Weights of a small GPT-style language model, trained from scratch on English Wikipedia.
Size: 10 layers, 3 heads of 64.
Architecture: rotary positions, no biases in attention or MLP, normalized queries and keys, capped logits.
Training: a variant of Muon for these matrices, 346M tokens, 5283 steps.
Each number is 128 + 24 x the weight over the matrix's rms, rounded and kept within 0 to 255. Layers, rows and columns count from 0. Numbers have three digits each.

# up: layer 7 MLP up, 768x192, rms 0.201, rows 230-358, columns 48-95
# down: layer 7 MLP down (transposed), 768x192, rms 0.101, rows 230-357, columns 48-95
up230:102107109121109172137168138097137124122119097082189089112101147142088093154111127087118149160085113109137162179109142083173142105131147183079102
down230:164115139107106139162168170137147130137197157109138139216101139150110100097145145120132151072091121149121081135129084143120128184124088110094161
up231:143094166094158155128104106154114151137119117147105153147129133157146099124162112151109125108085121078145141128171111117107113081108108109134122
down231:100128152155106137152137116158124121134132113086109130131122127129124110141096123114107126130116160096173107123110114111142127088144126117154122
up232:134137165168138148165097131157130157143141129164131147163122159152148134115119109168109120101125163130151155122124093118116132120157110128101091
down232:098136107148109147122177145090116106147129145170157137083134106143154123121125126119163155152135128134101132116125126137072149109114131156068121
up233:097135139170138093169110151182143162080162164137146118117135153124156118132122150121106137131126166117133140154171106141109150143143102137153115
down233:082117125209133157107124136090141120148119126157155136154145131099157159096105125117138172067161152110094138112106135143156110138116146148171075
up234:116141176139143153130153143126150132138155151120145123124059128128157133159133100119132140116118127104145136136109168146118140132125127095097131
down234:140140118119091113115123126113111124159117150113137109141142125125130111096124123075137150116099175130126139097156136096128123109171113132133097
up235:122092102120130121116082131139131132114091133116128112102173146096130168134120124132160159112126176108110127130166116072152118131088112143148086
down235:141111132104132109138117120111131128122120071126128128116110109129132143109167127138153144138126148152129135147119131153118154127089135152132156
up236:119104108141135102133114132105106182136107133086110102149106101127105161145106112125186110136113117108135143105182065154124175189175144151123119
down236:110081114128112139158170132162132113116078135144105127175144120107114172145064160133141121082095112097189108143122143150114130105107096137139091
up237:077167150119129132066126090170088119132111097114134148136114111159159124128115103092120115109159149143141131165133094143134120151109145137088157
down237:116068162162121164074105156146125139107140090127132105115143140122133110140133133142145175173119161139111094125086124141133121100178118111140138
up238:138141144110118129114128114156140113145117137122122142088126146141115131118134144139173141173127110073113113121156151103116152183111074113105113
down238:148114091172132134114117097112124149080130137102151161049109124131092108128144169135128149141155117099128140118106120117157149185120095099134152
up239:145171086123121156111139102137150100151138105117117129131132141127096113123127143140100132114143131098102114112154121111121108122114114126071085
down239:129119122131122143135112114124130054096130130111131107073169109161066110118163125155114150115164108136124146080092120163105129106106139162094113
up240:129138146103156152153166111126122143106168102173069128122101157116112121147161117113160145149135158112117126157087112134103145091156137159192115
down240:126117107126160155088095159154098098114119137118130143156128155131123122155159108103126114144142086158123150139103107176100121131141125152148139
up241:129114113103112113151109136105115116135125157134138143114103135131130144182102119132136146100102149109153137109081187164098124131097137133116125
down241:134091099152123137104155117081165124148152147125154124109139136127175136155115138124094151112093118142165126103089155143119106105143160119090107
up242:130093136096102105135103100103149098078075148127135145143129131113091126099128143167146140166081145112122080118120136127127136104183152107172141
down242:154094117137078098118108130092109109161127087129139130103129169146091146160156130126153129140150185140097127114104152120160168122139112126138081
up243:084139087144125131131096107143140150093114115114178126171169140169086148098069134099156114088130105091126143104130080173125119155112099148133138
down243:152115139160145128086154126122141181084126128100133112112128142134135146142116134124122120116145104133166136154089135132120162127134139118057100
up244:149139103110170147116074120135124151124086185179154137138128141128164129189123112131098120078143142109118099130139118150163115160158137139096107
down244:127151125161105140113126158102083157110102166122110130104151127151087085130091091101084140127126110147119122131170142072097118114134123114119102
up245:142154132097092124085108133144144103125148173127146131087149127128121102140152131116111166110147157133152117157158125168124116102170121132098112
down245:099106131132146089097169137137119158163143137175143141119114109151108146103123088103111157173122164153102122124120098144136109162161127164134135
up246:146108145085113079131148114118111094132111136072119174138157140138114137136100110189112112107139137088139109115168143095109165091135130123127082
down246:132133111111106137127162123124125156166139176132132146172126079129142136093103171144098106085150111167125097134145111139136168137140156102132136
up247:128126167095125130099174111167114146105091103135129140122149118098133121137123141125118174112124139126122143138137120094174104137115128124132094
down247:148131118142117133136123151113123131172195123173156098105123177061111136151096124152137139150098174108075140143114135160115110102114060147109128
up248:143137133114096119120109137135115097149110132110108093109117116155124117104127144129146095113115133134125160158075153133120115121138116121122099
down248:116115151129117124124158121103132103136168139074082140126166102125083132108123133113134119111166132112084119140118121113130162131125148145146170
up249:119106148100107150108154124088126128157157114144149127121139105108083106119096114106140134128118130135108132109107116123127134121160146123144097
down249:134151171124140105137119124152175152116122123169142117154129137117099113093163112095119136167126154148149105115164144137089135133148151121110116
up250:102088112059153182141129176172116185117154112137148074123117171130140154131140169150109136143109138166162081124055120124123151139139110141093160
down250:116125137126101112112141141118082111081142136124112122162159127145119117157127194141089109175130098138090130149156137107126137179189139091135128
up251:127131108100157111128121080152107115136119179132138139140123115095114104160111147090139111172112107121105156141117201116137148127118120148112122
down251:124167145107123096105117157144136137128113097136157141093130158132159113175133165135108154134122118164120096110143136144107110170128128135111128
up252:157120127152111200145183128171128100110159116158102096143125124123128130121118092162085133109106064120122175141154126167111108145117126128150148
down252:115126112126112136134127152149134057099143095160117078123157120126137133111078082103105122087112116157139158097132139166100100103174113115104096
up253:155141144139114113123126121147109149114097132114149101133137135106155168130158151120162150141141155159146118119134113086140125150137155121119119
down253:106123175120178108131110149149161126134135130118137134159106147167168158141157135132145127164072105111129080150149121139123162126125111110150076
up254:123116126118172121132106132143128155117120145123163176150177122102109143149155134130127153114068121131080083182154086134164131121158112137111147
down254:175139129143132114118133156113101119075152141141150100142151140093155091101151100133109149105110157142089149124114114129133150155156112182154146
up255:105140135132128125117118112168142105148127149121121168139113140147111152117160129143114103116125086089129161108134148188152176156104095159102116
down255:114134123129100155096117124077110105137195142109106123126155107113121137159141148113172148090101146134134154168122119074170137157118124109112130
up256:138134131144142127107108140155114124116114131103195132137087133109109132146124130161124137098131135072108128141169107115148123163108150118188152
down256:128150078143145203087133111102146126126118126142112143107194153143101123116143130110133080115149113132124130102106102196149130128175138114162095
up257:125125110132124113138105130112159093120132134122159135128094164090142107147098116134107112105109162120120121137150119165134155131089116073119119
down257:118099144133124187133101095146158114122150091150163117121134132093120103150136119159110108127154134119125118136139133159169141166152131143115155
up258:103106126144142128136103147138149127153100120123117150149103142129144125120153084119097122142129129149141102145127149141061170130142100161112107
down258:153118153128133154138104180103142119177105122121093119110150110120164136182103130135117107123154132160124095139164170107086146091125150118174097
up259:140127147114120112143124092114136115106104085143134157102123155141085138097106117117136129101155116076090117155127114122068159141133122140117134
down259:187113116104108173123151077149117158137095101095116124120135103101084075101097087151125127133185143085126100119107126102122109150156129106097125
up260:155108140132141106128152142108146117103102144153115126134115131140132118117122103133136100115181097129139102135109130131125131129145113127090113
down260:117128165127169145136167139139114124144150152124153094126171121126102110130102135119134110133111158124100129090102092128106141126153159148126122
up261:117132111138126134112124144148145084131119106155125151153134141119146112115142137180121125105098161122122120097094139132147109111178131143128128
down261:085133106179135138152152138136146157164111116112135126164162126145118128094122129157167132107159128120164128114123109102127167157134099096161117
up262:143177088146166102077152115174150127142118138115097121129140136117101138148167133126130115119159110105130093103131129188117144112129092117120110
down262:101140097148118162081163136148111156171153179105128166163144080117137095123137150091137123132164116167166188110163132163130124116123129108118188
up263:120149187125104151123137157134096137107119121087129125148119115117119113147120136140139164128117119132144130112176097155128121153118155109103120
down263:086111114131107147131107163117085142097125070118148157134106100118098138133149171129144136143122155081146150140114145169142150165131144108094127
up264:102117133124091166162115106156140121121129130144160140150129146140145122106190140142157164120119188137122145134121117164152128134110121172106156
down264:116118139146150152149127131140142155111142104112121109151119120120171176135165124137159111149153137122140145109112134161145161122148139139135185
up265:154111149111112145116108155144124158155109111114139153112141121115112133135152142109144146123136148113114096105136136109137180095138162148087133
down265:133160137100117119127125125135123133143097170142108077126150151143178164139162124147141139145126128110107129117117143134076128116107159133137134
up266:091092142151124115108133126181123103142133118141097114135113121098140105114119093114125119125121120100130112118137121160161114160133183191135153
down266:099098175146129142133095121134073155150108084123151130117094149112170114134133126113142138118097119120126153100127116152183124121137151102124161
up267:124103150095115141140130149103116157138122127140126135131138129124154126116134097113145150081123130122120122124188143101113165090142119130132128
down267:127097114122140129133134126118110140107100160097094132152134098113136112099098135090158169146174160122168156124123134114126133057116151131130140
up268:091137127118137185120121139173105155117100164150127111194079127146153091083094097101106057176102116124147111104092103124122112108155135137094141
down268:145130124129111138164143121142094137137128110129159125143148130117148137172140130164127132143083082141145124093105158143079124125154146105139140
up269:145132154167114134127108180126133118096088138147123144163160147143148106110099104106116085153168112144158162155134116108158081155146137103134130
down269:162146140086120163116146153101153092132065130119132113162119131113119125117130138147148145137096118130155133122154169177111149125141142135131117
up270:118086123090156145147108136109160100114130128084132149105146159108167135132133133058075144153113125143138089179097170130138114179142114128124144
down270:158123150113127200114135105101108144138164135154134162168097166115122141150102157163116091113122157177117128124120098157155148137113107137171178
up271:146128183104074123152133129118116109153162149088155098086125099133125146119104163111105129160109152145164131133144117106136130127150073103151120
down271:134169127135129141087119118124157128162119131097152101149099101101109109162107076147126105126135148142152112104158109131121135126108133144162153
up272:088128133110131128100100137106093128146105128108107101121131124105116131133101096113104123131153115119125100105139091129119100116128124163132121
down272:167116127138127143165087137144186136151125121139124124129150110117163129143144121145099114111118120139119119152126150115134163141112146117112119
up273:148140141156119137127152105110119125165132108106074143093167108115188155109155114125138124144118103143124063068141088147128174109157128100164127
down273:084120133150125100171120117162137126129152148177131107136140155159139110172138132112107097111120126140111214092139086126088115138147101135116141
up274:102137155091121107141117119152150121139141100148107114121166115089128118098103128082124162126091160120102155106097102105173098080152141121125112
down274:124163126179118120124149151128134135149136114144122136221133117171103128156153162144129123175085142148092124092133143134157170134138157133123109
up275:144129130123136146106108164175127137120139128128131157109148137123114118109095156158142137106127103129100093127173200136104101156085178119117138
down275:177158113149126128121117149119118121139191110120140100148112140122121115136146125148139153109131181141118116125118128122119163102138143134151130
up276:144140150100094066113123130154122087161090095168122112174128151067114177112100152122099118129075111072142084134101184114083135137118155114110111
down276:112111133087150111136115126137127130109123125170158089058119140137138122137096082106128145165105079159140155168126138142103141112137155131134164
up277:145148138119177160148070082133128095148115119107176169118140162130148134145169121128118124080131123127110107100123116115176122087160154147126097
down277:135138113108147073166146152137100127121121136097158139136098137145120145133093134109125138131152130138101110104127099108097147123128131101143112
up278:146143147091096109134106172108107115138094170131091102143137109104121113132151091111122126151146113131115154096115126116073122088138129121132127
down278:161132118120118097138130114094135116151154124144107116103118111104099139150163111104118123117142117167144162169146150158105120122135150123092126
up279:142116113138178092128138069152149136100106056123116160134138122109114116112135099114086109131120115133141129128170094136143153112149123126116106
down279:147158092143142158091130125142165143109104126121107091113149134124132090153189153158169119129150142126130124146194153134091122122113123128146146
up280:139122106141145166136126153088136115144101153161119126135158167104129135122123095084131136141119144069146100132121143095105125116127166118158153
down280:088141126116130115090111167121085177137163162115129132158123160110102131146084105137123164083145121130126139085181173123136118145140148076117104
up281:157137115132110148130106114153114131131134107155116164123135126153108117080120118095147125138102115145149053137127099102159151142139085168122100
down281:084093147092134156093165107116107097165141161126106109113155099090094129105119125129104152160144162133135110153136144116161148108154118167131131
up282:139123164146145119120139121112095121136133108175153151151128089105152140129126120151173136106098121132137172119148132165141146159126124123132121
down282:121140139128177128090154112100144126195144119148138119137115141129156170181126173097140124108132126158129120122113122116134122131134142157148095
up283:121107134130113079121140085117133131128173135155115106112125112120107124109165127147164113127111109101151114173134106145176110145113146127157168
down283:120135119099131144121108152109163129119102142091137144100155150137162144113157126106151172070107129182124128128109119121148160131144081163132148
up284:119131154110145138109136150126148186163098134149127109166150146129135115082143119158121136136141118154123136125090133114110197146110160126118134
down284:126084111111119109132136100129168078158203129104120122134137138153120112145136142108150105147116121120145131166128167122083148126061125143115124
up285:141077098117144105139138133137108163089124127145146108112156167136150111131120137142159101132102104153164159121135125112164112110151115166119140
down285:168105164108146129129189111111116148090147125126133120110140120127152107163106154104132134140161153149133136166179099094130125111127130102136122
up286:139106158135135109119131148132092111177180104118136100147143116120130142111154120135107145121066148098166113133129094142145112172148140138119089
down286:094066125091133142146106066108145127143137158116098128137151106139126136110123125119138143133133148111143138108130184147160152120115130127191109
up287:131132086086187132112133146133138138123136119123089163140130091083118131118128110114146123145146086169160164198132164088120119116154119160161108
down287:127122153154117182136128129121158090101122105115147119088094096144121129169120131176165101134111106152096108160081098171135145157092083131101122
up288:138194157159132131100175155124083076119105165119088132115152138120150128135104123151094089117119100106143139171126129105134141116149115146122111
down288:180160106128125148183127151138134110142135085140194077160158148154124095146120100123163150150117128078186120137155081085091110149106162135135131
up289:150142106116145117146159123104129177129120098125134125139127116095141108099104143110099158128121115122131142146126123130117145141115106126122114
down289:181134134123112156144121142109149135165083081138158150145172155092129152105096150140147161143060140124150108125111133156143105091135114142171092
up290:162142142106131149200099114119150126144112109149133130097099104117125166093133127125147142132166121097132133067144152149124122129091158112129155
down290:069099152174139134109157132137144146116169080140105129073088115153127134104121111117124155123155112131116160091131131134142157123134120115128126
up291:112133110152118103095175168120183108126118136143161117127117136121132164137146131135105120141149162120092151143105118182164142198140109115138153
down291:135142125137125151120108058132114150158127146147113144135100136129146127120135127144111108160138112142147153136080148157154135120142106146108151
up292:144122135141137122135098130120106133078073152114138124120174140127133137115117135137149174103103157152120126120147139136158094137109135102132128
down292:121121104111126079126106144086103120127093161084185097106144121128134143107125100177148094116131087125157124122152132120146166086162117115108104
up293:115076134069140168154129195132107115114112183125136106104101087137107106104133122123139122098069117123106155149106159139142128143087117139110124
down293:120117138124148080107143120120123117100093167152174129086113099098125127119169138132130161113098125153135130163162107113071132123136134162108105
up294:145148105145159148092083135096156118119143111121086115136120143070135176083179112111066090134114146150089131106112163123149114124138126101124147
down294:147111098154104104102144089135121153078140079080125162080117152097091099143116135111125158163117137106127119101138135164134071122087089138134095
up295:138114139127130187132144121115123109110144110163132140113165098129143111065108122164124128120089122089117081112134120123134154089142140127128115
down295:156107112147145112146109180150125129142137111121132159125152117125184140144109151157154162108138119096147124135122125111134169109121185090101147
up296:098118136114144119150128119169139125152139124153134138141159107123122117127113141091102140134104174141118122139139147106138113116127103168166136
down296:132172107143142145163093143098092117118143140132108125138107163109097170085152100121144143169121125118107134120128149085125109094168108160124127
up297:126114142143161095144106134113132137130103170114155151083137133126124129100159155143126151164080116121125105122151140139121137083138130121100114
down297:136096107070169110122168142109129166149097155091149158129129131132085152134104091145129102127127144114084092136157139133131119101146122135118127
up298:134118144116132104133150151166142139134141074135121086114110119109146124145079088118130088115116114113159111111131112132134093140120109092142111
down298:116117130124137130163179129133165096134106132089112132101155140147113153106127125125086124157173128119113102151151147124115101134132115135166133
up299:111113112127132153161112137164099142153126158090103106073135137124102140123155112137155127108121138126135120164129120147114111171109119144157153
down299:149123118138130125150088149126149142161154143084135141122170143174110126114104134102151122091148157152147137137087104168163133125145102129117112
up300:125120136135195123105119119136118153120144106102137124188134127135092141142156146078083113138128150175129188126099147119130131139121147100097146
down300:109121079123159085101108132174124109143125089107096106142124116077117138163120118147088130113159151158105147118141151146092177130153137140184185
up301:102134144136183148134159134105123125080098105162133140105125155125127116152096111094106109145165124162142122118134115135147126094197161146113141
down301:139128093113120092106131133126108111208082150168116133106129110180157139133135150123099110153079121149086131134142088127146128103175061146173173
up302:138150130147092141128143130164139152129112118157141127142127145099132154093116122129123098098114133131099129116115089144107137153160107132127109
down302:110140125117104142086164096142105157132164111133112119136085126119121163050113153138155123141199135161119119114124119129104125139144132137137119
up303:095185132155125123107153180174143120077127146135139105118128121079130130133121120135116095056055098082137204143093087135167136142115109092134064
down303:102084116135089100099108119115135099107137129174147132157156161105130108137158147105105115141112106159104086095110111122120118133128137178110132
up304:163120081120141156128117167125143140141087138186164117153132169117159104153125112123137165133096111106165150104156088130133137086134129121123167
down304:084082127170146105114113153092112129119151098103176114117120119154133139148101149142142138146138156160101138148095140129141139147128150109206147
up305:160135121095164135101099134138150131148155128174106140115086085120118177142159150135119139120163147160099139144114148105125125128116136099165145
down305:126092119144086160098126127099137118121137125084131139158149124107148145105134170160117137117108125120113100161132106114109107117180119134103106
up306:127095161125118121093122155121115144131117145118148139105119144131156095078116097111096137138086100145130123088094149164144092155100120114127066
down306:161097146182134132098134089112104129181143131124133178112122129150117120134084117162121124150100124110077085137133134128149139123125099116138096
up307:113124123119160122192136130136136138115128128138096154143140129147156142132077125109166092131117095129112101112143171127169141107148156135119136
down307:118126089118170157145147173112142138130118154117158116099146111135170129151120106116176095159132125123091092208146137160158146132152138145083116
up308:135143141107151117114114135142118139148117129136118108150136140117121149071129126156143131108150136134129136129138179140116110144119110125127118
down308:130122153147133115079115142115139136137110104147157116174102118176124136156114140143169164163148135139132114154139132095111067131144110127178151
up309:100149118105099128130097109142136113126105139107162123129080168122119140111170141135138131134151153126103095118141116190125128123105127107119123
down309:103140165130112120088096110138135122120121135134113168149081131145189147169161135084136136120148102146132114140113101137106120160096143113106115
up310:120153137111095147104115140123134091123114114118134128120135153102130128114116133157123166153139110161144119132104147096165118135161155130138124
down310:084114124089132162128143112061110115144098158111129157099094127124123145166099117152105135132185114098138106140111150134109147123133152146091146
up311:095102103090148125091105081125122129143150117130145152141088122152136129113112138155088091110108157111143157160140140115158140142148130083144086
down311:148133175123190112161139152141121154104144174142135153130119098112187082139136098142132114116136112117137123133136120139103124181156143154133096
up312:105136124137177106098112107130144136099134165147126149102137153130134127090177154104124121151146058126136120114162105132154156140173108162132101
down312:131140096103129148105103145114129141128129111092163136109154117098173115133139148100098128115099107166126142105144069130139127132120142137113085
up313:137126141082154116159148132167123095087137124157150105109127103119175152145140102117098107087107138109157151147135140081123116149086113174125108
down313:156100049139117121127138130136126132075145105105131147142104098084163161150111142149141095141129145131164094133148108115130126172145127134144112
up314:096116097133117167093115113139123117108180174110144118134130139162112105146124149115124112123142126156160157146150140166100120147143107119124121
down314:150122140158102117118148157152117154087124129137164128094079104082131184127150143134136149135150156151165109142111134108126102123108097089145112
up315:094178125131170141098155149158137147117120091141133185104125097154119171120151103130080173124116144133125123113149085121135154159122110136137170
down315:144130124089149112177125126122139115107123129137151135100160138066153111152165153071124141163118132131129117138136113119150157129141105128125096
up316:114160148127127136086150135140084099143100148095152126140154113122139115097144105140112142165095135082094098117148077106130151147187176122097139
down316:177108107139162095102145159125150102146115129156087133126143143139126160082143106099107145130172100117154117168138157094090100136134125124143145
up317:131147125138149133120128144128107102121099146120104133090117130149105140098102129111174151113117117115148153153131098114119138118159138158113139
down317:121140091151084124165128132131129090129146137110061096085137078155145134123137136117099149080154110129144107139131076124135129122123124155132134
up318:093108136099157122117101159141097118146140087139140098145150159139166132110129178170087133095099145119160091095130146098183118133151110126134129
down318:141084087133110147112148121118114125142087135157109111097094107125098158077139130156119135140100101138159143152108133128125149124146127095141133
up319:139148114121138124122108135115104145116148107116087132132101157154118125080150107132085105102099079084084125124140103117147116112143114110136140
down319:162096105142136130103174130090112088108177135065096160101128138121114085127104158141106090098093110100080095083107133126140165108090132129157083
up320:145117150073099084137126122128102114120149180112131107182188126126115122150084096122163095108120118103140130121130122134114142153176139155104111
down320:169140110122116119101127089135119123114129117084136116162158109072145166146119148088129137109098142125155113166117088153118108172133097190155110
up321:120126146127170150088129138105111083131118104124131152142095120102134096126106197107153161181099126122110154085120145108155121130153138144157116
down321:104135105130167127176143132158147146149112084143116099078165158132128141144131155135116086143142156153104079134110097095110129108163125138139144
up322:106119135138141128125164143099140118153114076103118125099125142130091155090110121110149145126136128154127110114113142101120152132147136136152117
down322:111130116164135135111141208138148149138115098129112107124092137064148162137089163070143096097151136113146086142157128115116148134133116105128129
up323:093138100136133089111107084130141158123117085102112125121113149146093123143083120157127159115116157142116171138133076118119127130117143178130129
down323:129118083093135123164115098126141095138103114132137142149112153119091170134157127090076137146090145140129097133123161124138120142119166114089141
up324:137108067113114123123166112096132141088137141099083119130103155123077124112109150151109119116130131177114189092134111148141139142105124119181152
down324:117131196144168106123105093121122117121110120139134099138119096132176165144145130074137172112124139119142135146130118157122116094132157131142125
up325:112148126100105134150132119124113163122105082127158128114129144110100124149134122092151105079113080130079131057106093153088100127150120139145150
down325:125087132108136139092130114126109098149128142098142113103108153140158136146092116094170114147162145126125152160114137123143108124112132171110151
up326:162172099152156117136134145117115127081133112129154158134111135118098105116159108153147107109159078120159127097161106188152149140135139141120140
down326:112145107123131127124130106115114136126104149133088120162139134122125142081093166117129149137120146151119097117191086107155143159137120137106131
up327:133096107125126123129094142135116135119086156130129110154176141122113116165094121145118170123123126127138154126107092146113149163130101106128127
down327:181111117095119082148116121120112138144124134152124129138155121104142162123133102124155189120094110082135128105158115151096118123179143108128151
up328:123169136113147112157138103150174179105128154151122152108151141085158119127159121138115122139131152141076090126121120122104170137139118112127131
down328:092179104135127103127166135114117147091113143118132130119187121111142112136148171139082139165149129120122135188133144112181137172146091081125123
up329:122170150088113108089193131133135123165143117157085136158155151099068100134204095110125092130120116089139120114129119147145132165158137159154159
down329:139087130114116078104106135128127162123120103150115137167125126118123118128143160084125162132158119112113146162135084142141094105117139149117193
up330:143086110137110100162142133118163139116128116109110161095140138152151120105117094156131150170108157145123148104120107137106152168109119104128156
down330:125122125127150138145138128108125157139130140105167147077107159118116119127113163097143131139102140121153128161102147113111112155122132112139128
up331:101159148138149128143107140116152139185096119174073128129157132127152159137120123075122116142139152141160077111082127149134111139125088143152145
down331:138139157139165130145140136101145164093180126135090132162146148090123150104143113124109097135137132167153101108108107153124135167134107123134152
up332:093163142127107121139128118123137138160124137131149090112104109134118139157147141102131106104081135130115137161138139141124158135124120106075120
down332:117109142143148144152098080189065116159107108124127137109088164133157113148119120145125147122148119123136115083141111152183107144135156121112160
up333:105120131125123102094146134138138101123128159138101154138111076160104154125163091119125115139137131131137159114134111125139116118137143126096131
down333:138126138096136118127095100129111140140149173150134127110112187107152116121147165127135108107096113157102124147115101134152129132140130168116139
up334:133140145130100115122089147132131129108155092146130099198131097117121092097147097192143119136124107133106166083136143164124172120115078116107119
down334:113134125108130127153091097113157132095112141138131154107144139186082167120150113113150130116141142101146129103095175089124100117130123122124165
up335:101136120106137151113169127117143109128131143127164129139133145155136108130126075142115141112111113101159122147121145148156137111159112143105118
down335:127147080123069149128116119119141150152157127092134150115135124177109127123144097126127113071147137151130156142138100147177159114138083117143153
up336:160147127114168088193121126145135159129135112110107097119121101187127114091129123112109123139121166117106157125142086123127130129095097137170105
down336:085096144143123113122160109108102127164105129170115115126148085144150125078095088135110117148173132125064143157134170106084123117131146119150145
up337:129159130121146101134102111104153141098144089125109097126124141112067104156136123108147143125092141149129130137123136098100138127136160110126135
down337:153146114096103127158122147150151144158165112139130121102132167105100117128146094120129120106149143142118152131132110151121146107138139110111131
up338:108151106110151147120120157133164136102145153156131120139134107090110117115115116130123119083132203123138142134147138131141102101119093159133160
down338:163151110120144162090150145145154160141157124116090128145139137116167128117167128166125145143119128127127126162125159119117147160105098153170138
up339:138115146088114104149169108121117192098097106192133171136104091081113121144101076168122115072103105163115160161154093120163109187130151092104146
down339:109127136097122101100135121137133152138147161130142124123133108117111131155157084178083059119115156141142137088134107138168083123151142161130139
up340:141163091113130139097114133130159144145153127111170158128154113147136100112133112185132134133165142147154101103089084124104119147106116115103162
down340:113087134145142170111155178151126136127126171130111140127149156098115139138083100107145107123113170125138135141163124136132121143140088108099115
up341:084116097124127121094135094128112096172095161124125090153136124154118102110162100109175137117130136165100151123115116136115130146162127099131163
down341:105121117130138095156083099117102099120108163130153185103104157112138109135142132114129133105124144110168149106168187120157093155118114146154151
up342:112090131125172100138094122143144131089125130169129121117147126123114117139141128130137139109125127130120135145101107140082108153172115113119103
down342:165158105134071158135141141100112152155151159119138140117149083094105176164158089154134147169132123130149136181110128143109111103139097121092108
up343:141158128124088142127094120115124108139146122161083135124108123167111155134160081127120130153166153147100114085121130119119113113153142140082110
down343:143100095163083151085155150083110118133119140112117104150118098097137104171161131141118090213136144101092167142142154130114118110141097120106105
up344:144131159104115128140175112155158133179123101153129121167142107116150138130093161177091136090111103130141123132129160112120140102126107096134133
down344:136127165091124141176108147101150135131126148154118127134146132129134150128141124112100123130113127106125144099101143142149143106143144128109146
up345:157095120133113112091139132061126108132101140163138112133147102098104191163156127123111137101109181153100109122130144181182151114126134117085144
down345:163136183153158112103143163114182107121145111108122125120116096110108111139128140071114167111144125149118119130173100141116138148124147109123149
up346:149154094153162098127158105138133106110108113171117121153180140112176126171162078097158157101123081106095158171137118161145136142148159141066127
down346:133146076161146115084188111116149069102126163116138106115130109135155137102141133113118149136165106129139113113095125131088143135097114167082114
up347:133106098124122122174161153169121125125161107119127074124101139122174096079147102175140099139143157113111118114158144175145169160085101092147110
down347:168175128092103102151141088115100170135130161110144133107147137157111123127187135117121180127174095153120107129139130102100126110131113089139120
up348:141126142113101147100147129133141133092098100100160130103151115114101098137148089139143134129124154120132117063133148088130127130124131124126091
down348:167144099161126156108080138159127123130138107133112133116105143128116115192169116189138114144098113144162117118126142169115104140121124169199111
up349:096112117105120144111104102160116152136103128100128112132117142147162096098167177146123116153135118153135088146110097123139158114153148116117099
down349:116149125133109097101137118135133126118132140166117143085155114137113118130151116138114140117138132130121177157128110150098109143134153112154125
up350:132109095106123130099120146147085160118154096139165126137081104150164107102132138146100191141123131105154161146152118122130136107141118091135146
down350:169093119124147128132148133138124135100165160137142132106170142130110099137155115145136148132153112142157113162140134145096096122109151128145124
up351:102135130099148089099137151116102129146081168146112155120118116129139137135096085133132101127167123148120110120174110158082120160134134162105131
down351:098095170086150154128106118147148149137159155154098140111166157140174132163149102099140113149138121131162126150136102129129160136143137110095137
up352:140139124120121121148149121102146132141114112157099129121083109123098133091116106097117134139150114162105140141138108101129123115124111075149093
down352:159138134158133114089094120133155111103147106082144129099137105133128097151133100142180137154100120092140126125137124142196127169142161106118159
up353:114098183136155183097120129115146107121151130151128113147143140118151135120107081148126126133148131108157118140129087135126123091099143139144150
down353:134106110083161138129091137159145134156122116106137103123133158149140129176085161150131104099131108132124158130125077109166160120142132129137149
up354:115124120137136101151129162117151147132161120087111132134149127137144129103135129085114125117097121133134100126102141110109158132137115120112127
down354:123080098123119154117121079137096090110104144153148107133123090129150160172166089176140114158136171138100186142164042159111136132125154142138130
up355:138142147098158117128110166180121155110122157157110183144133126161094109122142083134119111109176149139132103136158128141129131113121150117142137
down355:127080126094143059110135128114124153163146143134152121126110149070117137142138100140092120100148126107125113095149134158110122161085124133103111
up356:154148111122149110128101088142166093123148124091159083136141123123147087140123156134113066089188115138178126141117113111160137162099112119153145
down356:131130136157156142132101133155114095132138095126117108146160127101154092129197131107095134092154117126148115129155122127133142112103120173155103
up357:112119103090115145123138138135142157072104126146121107118147132096142170128076149111135100112130152121123150143094152119067156153115123144168141
down357:152132143098132070133118129188108134121095169091122135175150113114146139130121128115103141125149164123172096123166099114100132129125098112061095
up358:156111155093140140134134148137132104134120192121102144134152102103151124155158095161105136125119143172140106105109078089151092157128117111106131